config.yaml
hidden_size: 384
norm_place: "pre"
norm_eps: 1e-06
tie_word_embeddings: true
init_std_o: 0.00308
lr_mult_o: 1.57
lr_head: 0.00535
warmup_steps: 200
train_tokens: 971600000
Each number is 128 + 24 x the weight over its row's rms, rounded and kept within 0 to 255. Layers, rows and columns count from 0. The size above them is the row's rms in percent of the matrix's.

# layer 5 MLP up, 2304x384, rms 0.0945, rows 1103-1174, columns 192-287
size [ 94  83  97  95 100  95 101 109 103 100 106 100  98 105  94  98 108  92  99 103 101  98  97 102  92  82  95 108 102 109 100  98  98  98 103  99 102  93 106 105  95  98 106  93 105  99 105 101  96 100 104 102 108 100  99  93 103  96 101 100 100 101 102  94 109 101  99 100 102 102 101  98]
[[ 60  92 135 132 102 120 118  85 125 139 136  96 134 120 126 148 134 141 144 122 117 116 142 145  90 129 127 117 131 117 100 164 104 120 167 108 130 117 126 105 151  76  97 153 117 128  99 119  93 142 126 117 124 107 103 170 147 107 126 116 128 154 119 157 126 154 131 127 164  84 112 153 109 116 103 157 145 150 124 124 178 127  98 102  89 105 149 130 166 154 104 157 125 128 152 118]
 [135 155 131  97 158 113  86 163 162  83 131 136 129 126 119 109 105 159  99 162 127 154 110 109 127 113 108 148 117  99 142 139 145  80 139 158 125 139 132 138 136 125 121 122 131 148 131 143  94 136 115 112 126 137 151 141 188 119 130 113 148 102 140 104 130 126 101 148 141 153 147 142 133 103 159 115 160 158 155 161  65 154 113 150  88  97 125 193  97 106 159 150 131 136 153 100]
 [ 84 145 123 166 137 106 114 174 145 123 140 137 148 152  93 111 142 147 145 125  97 123 137 111  93 162 133 122 138 137 131 112  95  99 151 157 119  86 139  82 117 124  92 127 118 176 122 126 162 132 180 103 136 122  86 127 124 143 135 126 153 142 128 140 123 129 151 118  90 135 130 142 126 143 107 133 135 129 107 162 134 100  68 151 101 177 109 126  99  97 132 147 133 105 117 124]
 [181 131 137 114 139 123 118 118 147 106  99 145 148 125 156 163 166 109 101 152 143 119 117 154  97  85 162 118 146 126  97 139 114 133 153 123 106  78 129 125 189  59 117 128 107 121 170 147 128  77 120 109  74 111 131 154 162 165 102 191 128 126 120 126 147 145 113 127 122 171 118  90 144 106 170 131 132 158 147 152 160 120  87 126 180 148 168 128 104 124 125 144 107  72 132 142]
 [141 105 110 121 141 106 141 126 140 149 122 106  66 132 138 132 131 126 137 184 150 130 136 142 102 125 153 131  94 122 132 104 120 131 163 144 138 149 118 105 159 118 189 144 130 159 164 128 110 135 174 114  96 118  94 154 178 123 123 146 113 130 133 185 157 124 157 137 140 156 120 109 144 110 114 143 118 104 116 104  97 122 111 135 146 129 109  84 183  75 100 175 114 156 127 137]
 [120 154 109 153 157  85 146 102 135 149 116 185 137 129 107 133 108 162 124 146 144 104 138  53 123 149 138 119 119 114 129  78 127 155 166 134 148 118 144 149 154 137  84 129 136 145 169 126 106 142 146 109 117  94 132 168 130 128 151 142 100 122 154 144 156  92 139 144 136 175 123 145  97  96 145 142 118 123 123 100 173 139  76 151 128 129 177 143 158 136 140 148 101 106 107 124]
 [141 124 181  82 138 177 150 146 146  89  91 189 168  93 130 157  94 140 113 124 125 144 107 126 117 130  99 155 136 114 116 121 104 115 100 121 141 123 116 133 135 162 138 172 156 134 129 152 114 169 110 151 184 154 162 127 145 117 145 104 131 121  99  95 186 145 142 136 118 104 156 162 134 134 100 156 143 154  81  85 114 108 140 101 153 171 139 100 109  93 113 157 140 103 126 155]
 [129 140 104 135  73 165 110 121 125 165 156 110 114 167 125 117 136 106 117 123 157 119 132 122 126 129 165 142 160 136 176 167 134 114 155  91 155 148 115 172 160 160 110 117 127 141 119 149 121 116 121 170 148 170 147 160 138 103  84 117 100 185 102  93 143 151 106 120 142 105 103 113  69 119 126 121 125 127 101 126 174 133 138  87  89 110 148 153 127 141  92 175 151 118 132 158]
 [135 111 121  94 116 126 129 128 120 150 117 119 153 128 151 143 108 122 143 135  93  94 114 117 136 108 118 151  89 132 155  97  95 122 116  68 130 143 153 140 150  80 170 120 117 110 125 116 131 109 125 176 163 110 149 154 134  97 153 143 106 165  75 177 146 108 153 117 129 159 149 104 123 133 122 136 152 140 113 138 113 130 108 178  98  89 100 126 145 128 131 113 135 171 134 165]
 [114 138 115 109 199 170 109 119 135 150 154 153 142 140 130 149 113 166 127 160 105 132 123 113 130 132 101 116 144 147 139 152  59 119 138 126 114 127 124  98 133 143 115 109 114 151 106 127 112 117 135 130 120 116 182 134 117 120 137 103  85 138 159 106 146 153 136 118 128 139 154 111 165 150 117 149 157 127  51 113  57 142 106 135 129 125 115 105 156 113 165 173 153 138 146 112]
 [106 171 120 147 143 131 117 154 103 134 137 144 187 106 143 111 125 129 133 129 105 131 132 124 103 103 105 123 113  89 134 117 164  88 128 173 120  74 140 136 125 153 119 118 182 135 160 104 154 145 134 132 153 120 131 152 100  82 136 100 169  92 185 135 135 149  72 108 117 114 132 136 120  93 172 106 116 119 106 108 163 122  79 126 137 107 124 116 112 102 111 128 111 152 132 157]
 [120 103  99 152  83 140 147 132 117 124 129  99 117 153 182 120 110 117 128 159  91 120 127 154 135 112 116 102 105 136 133 166 153 147  87  89 154 133  64 134  93 121 108 144 111 132 126 162 158 143 119  88 103 106 127 148 144 131 126 136  48 145 112 171 115 131 100 150 101  98 171 150 128 143 131 109 184 104  64 139 117 117 149 166 149 110 134 128 143 114  68 139 175 122 142 180]
 [117 117 146 102 159 150  97 143  94 119 159 183 123 119  98 115 124  99 140 156 163 140 128  82  87 106 130 117 104 113 145 163  79 148 146 159 125 166 160 128 120 153 112 106 109 133  96 111 108 160 109 179 176 135 115 125 108 128  94 147 147 131 111  88 130 127 110 135 181  94 168 129 132 164 115 146  87  98 132  97 144 115 129  87 123 147 153 155 138 145 155 140 112 136 142 150]
 [132 151  80  82 124 107 149 102 140 122 153 122 150 104 100 106 134  74 106 156 122 113 133 142 132 126 123 155 139 112 142 144 108 118  65 123 132 128 146 153 114 155 122 135 163 125 103 105 126 178 148 130 143 136 109 108 122 118 121 156 116 125 115 112 158 109 123 147  78 107 115 195 139 102 153 135 140 138  89 131 133 114 152 152 129 105 131 164 179 131  97 128 114 136 126 189]
 [ 92 186 138 114 158 129 161 139 120 152 157 156 106  81 126 142 123 150 105 138 140 147 150 134 156 142 138 100  98 144 174 135  80 130 141 101 181 133 125  84 136  85 104 109 164 128 113 138 134 118 127 142 139 116 139 136 138 101 112  88  67 130 111  91  95 106 125 122 136 166  95 153 177  98  88 113  75 153  99 119 170 152 122  98 133 117 166 135 144 122  96 141  88 139 125 107]
 [122 146 123 162 104 129 168 148  97  94 154 155 113 140  88 169 182 127 100 112 167 125 134 129 133 157 126 114 123 105 150 126 152  98 125 138 127 142  68 139 115  98  90 123 138 195 126 125 148 151 140 152  94 118 110 162  75  95 119 130 119  96 153 118 121 138 172 149 127 148 112 119  97 130 141 160 116 179 120 130 156 129 135 170 111 120 151 191 129 157 115  87 112 118 118 139]
 [164 138 143 106 107 124 122 127 128 112 118 146 115 125 153 121 124 103 118 121 138 109  78 137 158  84 127 109 123 111 135 127 123 124 145 170 138 171 143 167 113  91 126 104  94  78 112 141 134  90 150 144 126 159 119 106 125 132 150 144 172 139 122 141 125  96  94 125 113 165 151 108 151 153  98 127 103 162 107 182 191 158 105 130 137 122  98 139 130  99 129 121 103 117  80  98]
 [106 124 144 173 140 158  92 117  93 130 112 116 138 124 129 141 107 172 151 136  91 107 127 107 166 107 156 123 135 167 142 150  93 101 129 110 109  79 133 150 133 111 163 113 127 165 133 162 114 128 100 139 106 142 156 145  99 145 186  88 133 117 104 125 118 112 105 138 176 150 139 143 169 132 141 130 130 147 113 179 158 118 103 113 170 120 129 154  80 138 148 133 144 121 124 156]
 [143 110 157 102 129 150 117 100 190 110 115 126 113 160 106 101  70 118 125 155 104 117 160  95 132 132 114 153 127  79 149 149 132  96 148 115 136 153 112 121 138 154 146 144 109 120 113 140 152 129 141 111 121 159 113 121 117 126 120 106 117 139 132 136 127 156  93 125 103 152 118 130 151 163 103  74 100 139 151  96  97 114 144 118 139 162 156 109 108 121 135 153  82 107 156 155]
 [112 140 130 118 138 108 131 122 136 111 137 136 185 131 129 120 132 106 156 125 137 115 128 109 111 146 158  98 159 149 129 126 138 139 153 115 153 153 130  69 131 128 112 113 138 112 167 107 100 114 144 167 150 145  88 126  90 142 137 160 115 136 166 128 149 156 120 109 111  92 176 138 124 166 152 112  52 124 139 114 138 149 134 142 142 110 100 104 141  95 135 109 156 112 101 110]
 [ 92 129 136 172 123  98 119 148 131 150 132 160 142 135 155 119 103 103 137 141 153 149  88 147  96 139  97 122 113 123  95  98 164 157 110 132 163 141 139 168 147 100 160 119 134 143 113 143 100 171 172 128  95 149 174 182 151 110 144 115 142 100 141 114 131 153 140 137 118 165 101 129 148 157 127 105 106 127 138 118 143 141 115 165  94 152 135 152 100 135 187 120 150 102 132 101]
 [154 126 133 121  98 136 113 176 123 164 107 120 119 134 166 126 172 135 145 139 134 110 151 173 125 134  98 124 156  87 101 155  75 127  92 113 130 120  97  73 114 114  84 133 127 116 127 154 133 113 178 119 138 142 129 138 123 151 169  90 105 100 134 113  84 128  94 177 132 108 113 112 161 157 123  85 129  80 155 129 155 178 155 134 109 136 185 106 111 156  99 121 158 126 127 103]
 [157 107 157 153 115 158 127 123 134 131 133 138 153 158 181 130 119 153 131 141  98 118 123 105 119 115 169 128 115 158 166 123 120 119 142 164 145 104 151 175 136 121  93 112 122 152 112 125 107 170 128 163 151 151 145 130 202 137 119 139  83 155 145 128 129 114 115 143 138 113  94 118 126 146 143 205 114 145  67 174 169 106 123 141 145 178  86 143 122 126 125 106 126 153 141 123]
 [108 130 131 118 171 126 173  92 112 103 153 127 105 136 152  97 138 104 138 113 137 167 137 125 112 136 111 124 168 145 152 123 140 171 137 109 153 133  98  83 134 135 152 180 128 164 137 119  90 155 122 118 113 118 135 154 158 113 140 128 136 115 161 148 189 132 152 182 128 104 114 117 155 100  92 127 111 104 166 145 149 112 116 121 156  77 125 118 126 113 107 125 176 123 111 117]
 [122 114 166 175 117 106  99 120 108 151 125 113 138 109 115 112 178 129 176 144 141  91  76 134 116 122 125 138 122  89 127 150 170 160 147 159 157 119 100 106 162 100 154 113 138 145 137  99 146 146 130 132 112 114  99 155 174 126 102  98 179 112 109 107 113 120 117 138 117 130  67 157 129 143 168 103 169 160  94 120 113 167 124 108 135 129 173 143 138 135 107 140 120 184 123 137]
 [136 137 106 161  80  82 124 109 134 107  99 130 155  84 117 152 134  91 101  86 151  95 127 123 110  98 158 131 125 111 109 125 139 131 110 137 118 157 111  84  92 145 140 122 135 146 152 120 118 119 142 144 128 126 152 111 125 144 118 125 138 143 162 164 112 108 113 118 140 158 135 180 146 118 113  99 150 138 108 121 136 131 145 117 145 117 136 143 105  99 123 108 123 151 123  68]
 [121 166  96 135 117 121 137 154 141 126 170  99 137 203 121 138 135 177 120 152 140 154 140 125 137 134  87  96 129 157 130 116 102  99 137 132 146 109 140 131 159 143 163 124 143 133 170 144 122 150 122 142 167 104 151 108 137 122 187 137 116 123 132 143 123 126 131 141 130 132 157  89 178 130 124 147 178 114  91 114 116 101 112 138 131 183 135  88 132 126 161 153 134  73 125  88]
 [127 110 129 175 118 157 141  83  89 179 165  94  38 115 147 148 127 160 153  92 110 128 139 120 173 116  95 138 144 148 166 163 129 122 120  88 118 138 100  94 104 129 128 131 130 163 109 152 139 171 119 132 107 158 184 142 116 139 110 107  65 153 138 143 126 176 187  92 126  98 124  98 169 111  91 104 109  90 140  87 153 151 123 119 109 177 134 106 122 146 130 100 123 140 134 152]
 [114 144 140 120  95 111  94 101 121 121 105 152  96 104 111 131 124 142 132 131 161 105 167 136 169  60 132 133 176  90  93 143 115 128 101 175 109 120 113 123 126 142 135 154 143 125 113 175 127 149 162 128 158 138 147  98 157  97 110 122 108 120 103 111 106 116  91 141 118 132 135 141 108 110 127 100 162 116 136 111 113 133 132 124  94 118 132 141 123  94 102  93 171 168 133 149]
 [149 164 147 119 132 137 174 112 121 128 124 154 114 132 106  98 103 133 117 152 133 128 137 139 158 137 119 142 108 127 160 119 109 161 160 123 138 131 115 125 114 106  90 138 151 103 121 130 157 154 155 122 128 131 104 131 134 108 139 130 121 180 100 162 143 127 131 117 162 152 149 123 110  92 150 105 118 146 163 155 155 167 153  84 143 134 150 103 158 133 145 149 101 140 135 124]
 [104 123 144 165  95 120 105 121 132 103 101 139 122  78 130 154 111 129  90 118  80 134 157 104 135 116 163 136 127 131  84 125 134 165 168 155 140 119 123 122 119 136 112 161 157 127 151 146 127  85 172 160 131 106 144 158 176 119 115 107 141 125 186 147 113 159  98 130 133 103 156  95 128 140 113 159  84 132 173 101 136 133 162 166 124 151  74  91 125 128 123 141 123 117 126 115]
 [145 123 109 111 122 139 159 110 111 137 128 138 128 168 133 121 118  87 150  90 154 148 100 141 157  97 126 159 116 110 135 110 126 126 134 147 136 172 112 172 122 100 133 130 154 104 139 122 163  95 131 132 109 147 144 149 154 160 135 147 143  83  91 147 111 134 118 130 129 123 116 126 130 148 138 119 176 182 137 118 133 173 106 132 144 131 162 146 103 108 148 115 120 136 111 153]
 [111 123 191 134 104 111 100 108 110 138 111 137 108 102 126 111 127 144 133 120 136 106  72 145 103 130 101 144  92 153 153  96 124 162 147 149 126 165 165 148 112 137 158  83  88 107 131 126 151 178 186 122 161 123 139 107 136 149 136 110 163 165 124 108 101 123 126 105  73  82 146 112 167 118 115 127 141 112 126  87 129 102 130 109 137  68 142 121 119 138  87 125 154 106 193 131]
 [190 105 169 136 128 164 151 126  90 137 123 136 106  92 118 117 141 139 156 137  78 103 113 104 106  89 146  95 107 149 109 114 127  98 136 145 156 169 142 174 153 133 138 140 122 127 197 139 152 147 142 171 129 140 147 156 130 123 134 121 123 135 154 168 156 103 136 140 105 169 171  73 129  91 128 134 128 124 123 106 141  87 141 126 114 187 148  97  74 168 120 115  76 114 135 123]
 [ 80 120 141 133 105 142 150 141 134 130 134 107 127 116  80 175 147 166 174 108 125 111 103 141 126 165 106 129 126  83 150 121 103 135  98 119 144 113 129 124  69 126 123 117 151 115  99  70 156 115 139 132 117 161 129 143 146  91 141 140  86 160 107 125 131 145 141 153 159 122 120 110 134 141 204 132 132 123 135 143 145 139 129 153 108 127 150 130 109  99 142 165 132 122 129 137]
 [111 138 141 124 143 106  48 129 144  97  61 156 117 128 114  98  97 132 138 136 139 100 120 141  77  87 153 185  78 118 152 101 168 103 153 139 176 130 134 110 118 149 133 115 111 136 131 145 137 108 167 117 158 128 128 128 161 133  90 121 153  77 121 110 111 137 160 154 125 130  85 101 147 123 128 121 149 119  87 134 119 134 115 116 111 120 160 164 163 128 154 107 125 149 161 125]
 [143 130 127 123 108 171 132 154 102 112 154 133 119 114  98 150 108 148 146 116 137 135 123 112 163 149 168 177  88 158  82 104 101  87  79 138 148 108 139 118 163 104 131 113 113 156 152 137 119 138  81 129  95 149 149 128 134 155 127 118 103 167 136 138 150 157 123 123 178 114 112 162 151 112  92 123 120 149 155 108 103 138 117 119 126 130 122 155 120 121 135 101 111  76  91 140]
 [140 133 149 109 106 119 108 165 138 104 149 131 122 131 122  68 102 121 102 148 114 123 167 113 119 152 116  85 134  81  87 121 139 132 132 166  93 167 173 128 144  83 122 107 149 136 133 143  67 106 154 118 154 148 140 133 135  99  97 114 124 126 133 142 141 102  93 136 181 111 121 156 125 149 157 143 115 101 120 113 151 113 131 101 160 144 140 120 149 151 144 156 116 115 140 158]
 [ 99 167  79  89 119 160 146 154  77 104 133  85 107 188 126 110 149 128 153 159 104 115 117 159 123 127 170 163 105 145 114  87 127 139 131 140 154 135 178 150 130 121 178 111 140 131 115 162 131 146 117 127 159 110 127 102 108  72 158 158 126 124 129 152 128 133 149 105 134 139 154 152 142 140 142 130 153 177  78 123 127 125 113 140 139  97 145 109 149 119 112 129 151 132 198  98]
 [102 110  77 140 132 100  73 159 160 148 157 143 120 156  78 154 137 117 127 106 133 140 132 133 149 148 132 134 128 122 140 132 151 107 127 144 159 151 152 162 139 161 130 146 115 130 141 150  99 139 171 104 102  97  85 127 148 156  96 106 124 134 162 131 104 151 145  96 106  59 129 126  73 104 132  85 137 103 142  97 131 142 109 144 113 127 102 111  59 117 122 103 122 103 156 135]
 [145 145 132 126 148 143 137 154 127 126  92 147 144 201 160 131 104 147  90 173 151 123 110 153 121 148 160 129 125 135 124 170 134 104 121 120 141 126 100 141 126 126 148 100 147 106 131 125 141 122 126 141 107 124 139 109 110 113 149 192 154 122 112 127 111 104 116 166 139 111 110 121 115 100 127 128 143 192 112 113 146 141  99 134 128 126  95 120 104 129 138 112 130 111 135 122]
 [129 141 128  98  78 131 139 143 114 126 208  94 149 133  80 122 141 135 109 155 127 146 128 114 110 147 128 110  92 148 133 110 136 135  81 118 148 130  81 165 135 137 160 110  82 155  85 135 125 122 120 134 106 125 121  85 104  87 136 123 101 119 117 129 154 132 153 162 150 102 148 119 148 111 108 112 170  50 108 145 105  98 152 128 151 125  95 139 148 150  86 142 129 145 134  95]
 [125 113 124 133 122 169 139  92  93 162 128 131 113 152 140 114 140 149 113 146 131 101 115 132 146 142 113 138 103 146 109  99 119 114 131 119 175 143 103 122 154 125 158 134 172 159 105 155 148 138 137 120 157 125 120 119 117 130 163 143  97 126 121 104 146 122 120 146 101 145 122 125  65 127 128 123 135 145 106 127 113  99 128 100 130 160 133 136 154 117 117 115 146 107 112 105]
 [127 156 104 127  94 132 139 104  95 151 134 105 156 170 136 127  98 149 124 119 152 115 121 120 120 166 131  80  98 115 138 168  93 132 132 118 139  97 149 127 139 142 144 139 171 117 145 151 150 139  82  84 141  90 147 122 135 156 142 138 141 120 149 109 146 113 140 155  86 146 134 131 132 187 128 107 156 101 120 104 147 122 100 108 107 104 170 161 132  91 154  99 117 160 149 115]
 [126 113  84  89 101 135 121 134 167 125 135 121 108 150 121 140 171 169 134 129 125 101 126 119 130 111 182 175  83 124 128 139 115 105 125 124 134 136 102 154 132 115 195  96 129 124  99 127 103 146 122  97 116 152 135 112 108 121 132  80 148 150 145 160 144 161 130 107 139 133 135 125 133  93 141 139 105 156 102 117 111 141 120  91  82 118 154  95 127 124 146 188  88 110 118 127]
 [127 171  92 127 108 136 144 134 128  96 166  94 137 154 128 193 142 132 132 113 144 132 102  97 110 141 124 130 101  94 120 143  94 123 153 126 124 156 125 124 168 130 103 123 132 130 132 155  82 157 101 121 140 134 118 143 110 155  98 138 140 168 132 129 122 132 152 131 113 107 116 114 181 141 114 117 128  64 139 153 119 126 128 122 106 128 104 117  49 119 134 168 111 106 150 154]
 [151 147 116 108 136 116 112 119 120 124 172 110 141 125 180 134 105 121 122 129 151 154 119  86 144 126 152 159 139 141 127 132 156 101 114 158 145  92 113 137 163  96 122 152 147 104 148 108 121 124 166 131 161 113 165 117  99 125 106  78 129 138 135 123 137 118 154 138 175 132 144 138 115 152 140 167 137  93 122 104 164 166 148  88 113  83 137 121 130 135 133 137 134 138 147 127]
 [145 106 136 133 105 119 137 167 124 133 136 133 132 110 118 131 152 124 168 120 139 126 160 134 161 121 132 110 102 129 129 137  79 114 111 128 143  98 174 165 171  87  84 155 141 127 144 162 119 141 143 119 127 178 146 124 104 122 131 115 112 135 103 113 109 165 152 143  96 120  84 126 142 132 155  97 146 100 120 155 108 119  91 113 135 124 150 120 132 111 176 142 134  95  98 133]
 [103 140 134 126 116 120 135 142 113  67 142 113 104  85 102 131 156 103  90 179 150 128 155 154 122 180 105 116 119 123 131 111 119  80 114 129 140 145 116 134 108  92 135  81 141 127 104 140 182 140 135 110 166 137 131 134 133 150 110 141 152 150  94 150 148 146 140 126 136 162 140 130 136 118 136  89 101 129 101 132 154 138 124 149 121 119 135 134 125 111 133 135 153 110 121 137]
 [171 158 105 163 175  94 156 122 125 141 178 151 110  97  83  94 133 160 162 146 166 108 127 138 154 101 138 138 105 153 138 137 168 107 138 121 142 149 139  91 133 106 128 117 119 139  91 103 134 106 110 110 113 144 146 161 139 131 141 158 120 126 108 130 151 108 126 121 119 141 157 140 127  91 127 131 107 142 126  82 135  84 134 151 154 104 156 101 161 163  86 141 129 129 120 110]
 [124 118  91 119 102 136 148 121 108 117 130 123 171 115  93 102  81 114 126 102 130 160 147 163 110 147 124 172 103 136 164 103 140  90 115 133 103 166 167 127 164 146 114 152 131 146  98  62 139 117 166  95 177 146 126 156 130 119 112 106 160 129 139 130  99 134 112 142 102 128  97 153 133 154 130 114 122 114 165  88 155  96 119 164 134 137 169 105 150 126 126 130 175 104 126 139]
 [138 166 165 144 156  96 120 143 124 106 133  93 161 126 126 185 155 116  74 160 141 129  83 129 123 124 111  93 113  89 137 122 135 140 123 151 150 134 120 122 126 101 107  99 165 120 128 166 151 111 114 114 101 157 143 111 161 138  71 159 128 101 102 131 134  91 142 108 152 118 129 106 116 137 159 142 122 172 140 119 162 110 127 127  98 106  78 136 115 130 138 125 162 158 124 111]
 [119 120 163 123 134 107 118 123 127 115 128 134 118 122  86 139 135 122 130 100 118 116 127 128 163  90 112 144 138  81 163 103 163 110 135 137 118 124 133  89 132 137 118 133 102 144 125  98 115 116 116 151 127 133 178 149 151 177 115 103  94 165 112 130 154 184 164 154 120 165 154 141 145 122 142 169 147 111 139 130 127 114 119 121 110 135 110 111 137 108 149 122 146 135 142 129]
 [142 170 147 164 126 125  79 172 125 124 154  99 106  68  92 128 114 125 150 129 140  98 150 106 104 142 139  91 115 159 145 136  96 131 151 139  87 127 114 112 176 116 145 103 118 130 161 108 136 128 113 141 112  95 156 133 131 126 133 150 114 130 177 123 139 150 151 145 126  71 121 146 184 161 124 106 132 109 150 131 131 102 108  99  92 144  93 136 145 123 130 191 107 142 136 101]
 [126 114 164 115 120 130 130 110 152 163 142  98 129 131 149 140 115 139 141 107 145 105 172 115 105 104 110 184  94 133 118 108 150 143 116 113 174 104  96 137 122 111 117 149 108 135 124 122 117  89 129 124 149 111 107 156 124 150 137 120  89 126 131 134 120 155 104 115 123 167 127 107 142 139 141 104 119 111 124 127 105 129 137 151 146 126 173 159 123 147 118 118 128 130 132 113]
 [135 108 145 151 152 155 110 155 152 149 164 159  98 135  74 132 137 128 145 108 148 102 132 133 117 173  55 119 105 112 113 124 112 123 123  99 141 133 114  96 136 124 136 150 113 185 156 128 150 117 155 121 126 149 113 111 163 144 134 125 127 128 137 152  75 156  93  90 114 149 145 130 171 127 154 142 111 133 120 141 133  78 141 119 111 151 124 150  90 177 141 160 134 157 142 117]
 [ 81  89 119 104 148 110 122 145 154 120 117 154 100 134 166 122 153 106 113 171  95 123 138 166 113 133 156 119 120  97 140 106  86 131 165 105 159 181 128 121 129 119 109 120  92 103  97 110 133  94 115 137 172 156 135 107 152 131 105 144 141 111 118 125 146 141 155 115  89  84 111 138 138 144 141 122 168 154  87 114 146 114  98 125 103  94  99 119 135 126 100  77 153 156 146 106]
 [ 89 150 139 103 146 146 141 143 127 126 104 141 139 179 170 120  84 143 150  91 151 135 130 117 168 147 122 105 123 117 129 123 120 169 112 127 145 114 154 128 136 111 122 138  94 123 151 114 134 139  91 148 132 107 101 158 144 121 150 117  89 120  87 135  82 155  80 112 140 110 126 120  95 121 110 129 135 140 134 163 147 161 119 124  95 112 110 160  51 159 164 101 161 166 121  98]
 [141 127 152 138 105 132  96  99 121 168 133 133 173 148 143 147 149 136 163 146  98  97 121 118 135 127 153 181 123  76 128 113 132 100 131 155 119 133 149 104 111 168 118 119 153 112 153 117 146 145 119 135 163 103 123 102 181 117 141 162  98 113  94  92 102 120 127 115 133 162  74 138  97 100 120 111  97 129 156 132 127 141 110 159 163 140 128 114  88  96 111 133  98 116  98 138]
 [120 140 159 113 149  94 122  85 105 154 114 164 169 173  89 126 141 108 126 178 152  89  68 139 159 182 111 146 112 122 131 131 158 114 108 108 142  83 119 146 115 119 143 104 128 135  83  84 125 152 159  93 136 112 130 156 118 157 119 107 114 167 144 115 129 108 153 130 124 142 128 151 104 132 156 110 103 158 148 127 148  97 174  74 101 121 137 146 105 137 107 144 152  75 133 168]
 [118 140 104 121 183 108 130  95 110 159 116  72 135 137  93 162 137  82 132 115 139 119 141 152 116 113 109 103 135 106 106 144 169 103 116 120 138  87  95  94 138 136 117 134 146 126 103 128 118 155 136 198 133 128 121 129 142 150  97 113  89 172 157 138 149 167 123 116 147 149 108 133 165 143 151 135 128 153 145 130  80 136  99 128 142 136 128 118 129 133 107 145 159 130 125 145]
 [128 117  98 102  84  87 131 152 129  97 131 143 124  71 113 127 103  92 124 155 119 123 108 125 151 152 128  77  81 153 158 139 145 151 138 152 140 154 109 158 132 157 142 147 150 146 159 150 154 127 138 118 154  85 137 123 155 104 111 131  78 117 166 130 121 126 101 145 147 163 157  55  68 139 117 115 100 143 149 122 119 123 116  71 164 136 131  98 155 132 149 135  96 144 148 153]
 [147 138 146 138 111  82 152 165 179  99 150 150 119 120 144 126 157 122 144 170 140 160  66  77 147 127 126 120  91 143  80 171 149 115 133 174 167  88 125  91 135 126 119 182 161 117 141 131 135 145 151 157 137 176 175 122 122 158 151 112 112 143 107 162 111 168 136 150 114 146 154 104 117  84 111 136  89 144 153  78 126  89 143 135 171 142 137 152 180 165 161 118 162 131 143 111]
 [147 100 106 122 173 120  61 161 158 139  51  87  92 125 122 148 143 138 105 167 135 152 129 107 125 124 134  95 141 129 112 106 144  97 140 100 117 157 108 113 174 166 114 119 112 152 103 149 145 119 152 129 130 110 137 146 133 148 154 111 109 144 156 127 133 141 145 148 162 150 115 146 107 162 131 152 125 154 108 132  88 157 107 105 154 109 139 129 120 171 184  93 132 139 180 160]
 [110  89 132 136 130 106 125 107  95 126 177 131 135  91 108 128  71 162 110 126 104 126 128 168 113 167 112 148 120 146 127 122 101 137 127 120 135 176 138 125 145 148 145 109 174 174 123 167 104 161 158 107 138 156 169 140 142 164 106 137 100 151 153  68 129 140 107 130 141 108 132 115 142 114  87 145 123 163 143  87 132 139 158 132 163 144 111 122 128  91 141 133 121 131 128 108]
 [157 135 111  98 126 137 108 113  98 137 168  98 147 103 176 161 112 129 137 137  96 124  91 117  83 123 163 110 132 134 148 126 116  99 142 120 115 139 159  98 122 149 111 124 124 191  86 102 114  81 149 122 115 143 149 138 120 118 108 172 139 150 107 141  97 140 166 116 142 140 118 133 173 137  96 117  83 109 141 137  77 155 118 135  68 137 116  44  95 111 102 151  88 125  98  99]
 [133 150 136 142  88 111 133 174 171 119 136 136 116  95 130 159 132 107  94 108 149 144 104 127  92 146 142  97  74 159 108 155 134 160 132 137 116 106 118 156 150 114 140 144  83 181  98  81 152 124  99 116 147 160 148  79 109  51 131 114  99 110  90 115 110  98 150 160 150 121 161 148 119  91 125 134 122 158 123 127  82 108 154 161 126 124 137 149 137 145 123 104 120 115  99  78]
 [169 106 116 110 109 122 152 136 113 125 164  91 123 155 133 114  67  95 144 160 150 125 123 149  80 109 109 132 129 157 138 139 111 110  76 104 112 124 114 144 138 115 141 149 174 111 152  95 127 160 100 175  97 117 139 101 101 120 127 138 136 130 123 100 124  94 114 130  84  89 132 148 131 125 160 172 139 112  70 155 106 180 164  98 123 149 155 102 129  90 145 137 117 153 120 122]
 [167 137 120 106 156 139 126 142 122 113 135 122 135 121 137 151 109 109 129  97 156 136 109 101 108  95 183 154 126 140 104 111 120 108 152 114  86 131 137 133 172 130 104 100 119 133 106 126  97  93  92  94 189 171 169  90 152 121 132 134 129 131 105  94 156 130 102 126  95 113 104 148 154 127 116  84 105 139 104 175 100 127  81  72 116 129 125 134 121 124 171 186 167 123 110 120]
 [136 138 133 144 144 120 154 137 129 132 130 144 129 179 129 116 119 123 141 115 154 145 149  90 119 134 116 132 107 159 168 142  93 173 113 125 148 123  77  89  99 130 109 133 106 122 143 147 132 150 133 160 141 167 125 176 101 147 133 137 176  85 128  69 146 131 127 157 125  84 120 122 140 134 114 132 116 130 138 110 168 136 116 171 113 125 129 138 126 104  61 158 168 128  57 139]
 [ 91 138 135 151 109 122 119 166 172 100 116 123 113 112  97 107 135 148  96 143  92 112 132 128 145  75 106 104 130 162 142 121 119 172 120  88 150 122  73 146 157 143 119 130 157  93 158 144 167 126 113 101 155 127 110 150 143 134 129 139 167 189 109  96 102 134 102 129  89 158  88 109 162 116 127 109 108 133 128 101 135  50 145 119 175 147 140 121 150 107 179 168 125  79 112 129]
 [127 120 117 150 115  98 159 105 132 142 161 159 118 102 153  71 133 110 101  99 173 109  96 137 103  95 149 161 161 117 114 125  91 134 138 139  86 173 130 135 118 146  89 146 140 155  96 111 178 112 165 150 135 115  96 121 155 126 154 173 120 101 106 134 133 102  80 103 143 138 112 164 124 106 143 131  92 141 110 105 124 149  85 110 108 202 132 175 141  96 118 119 114  84 116 176]]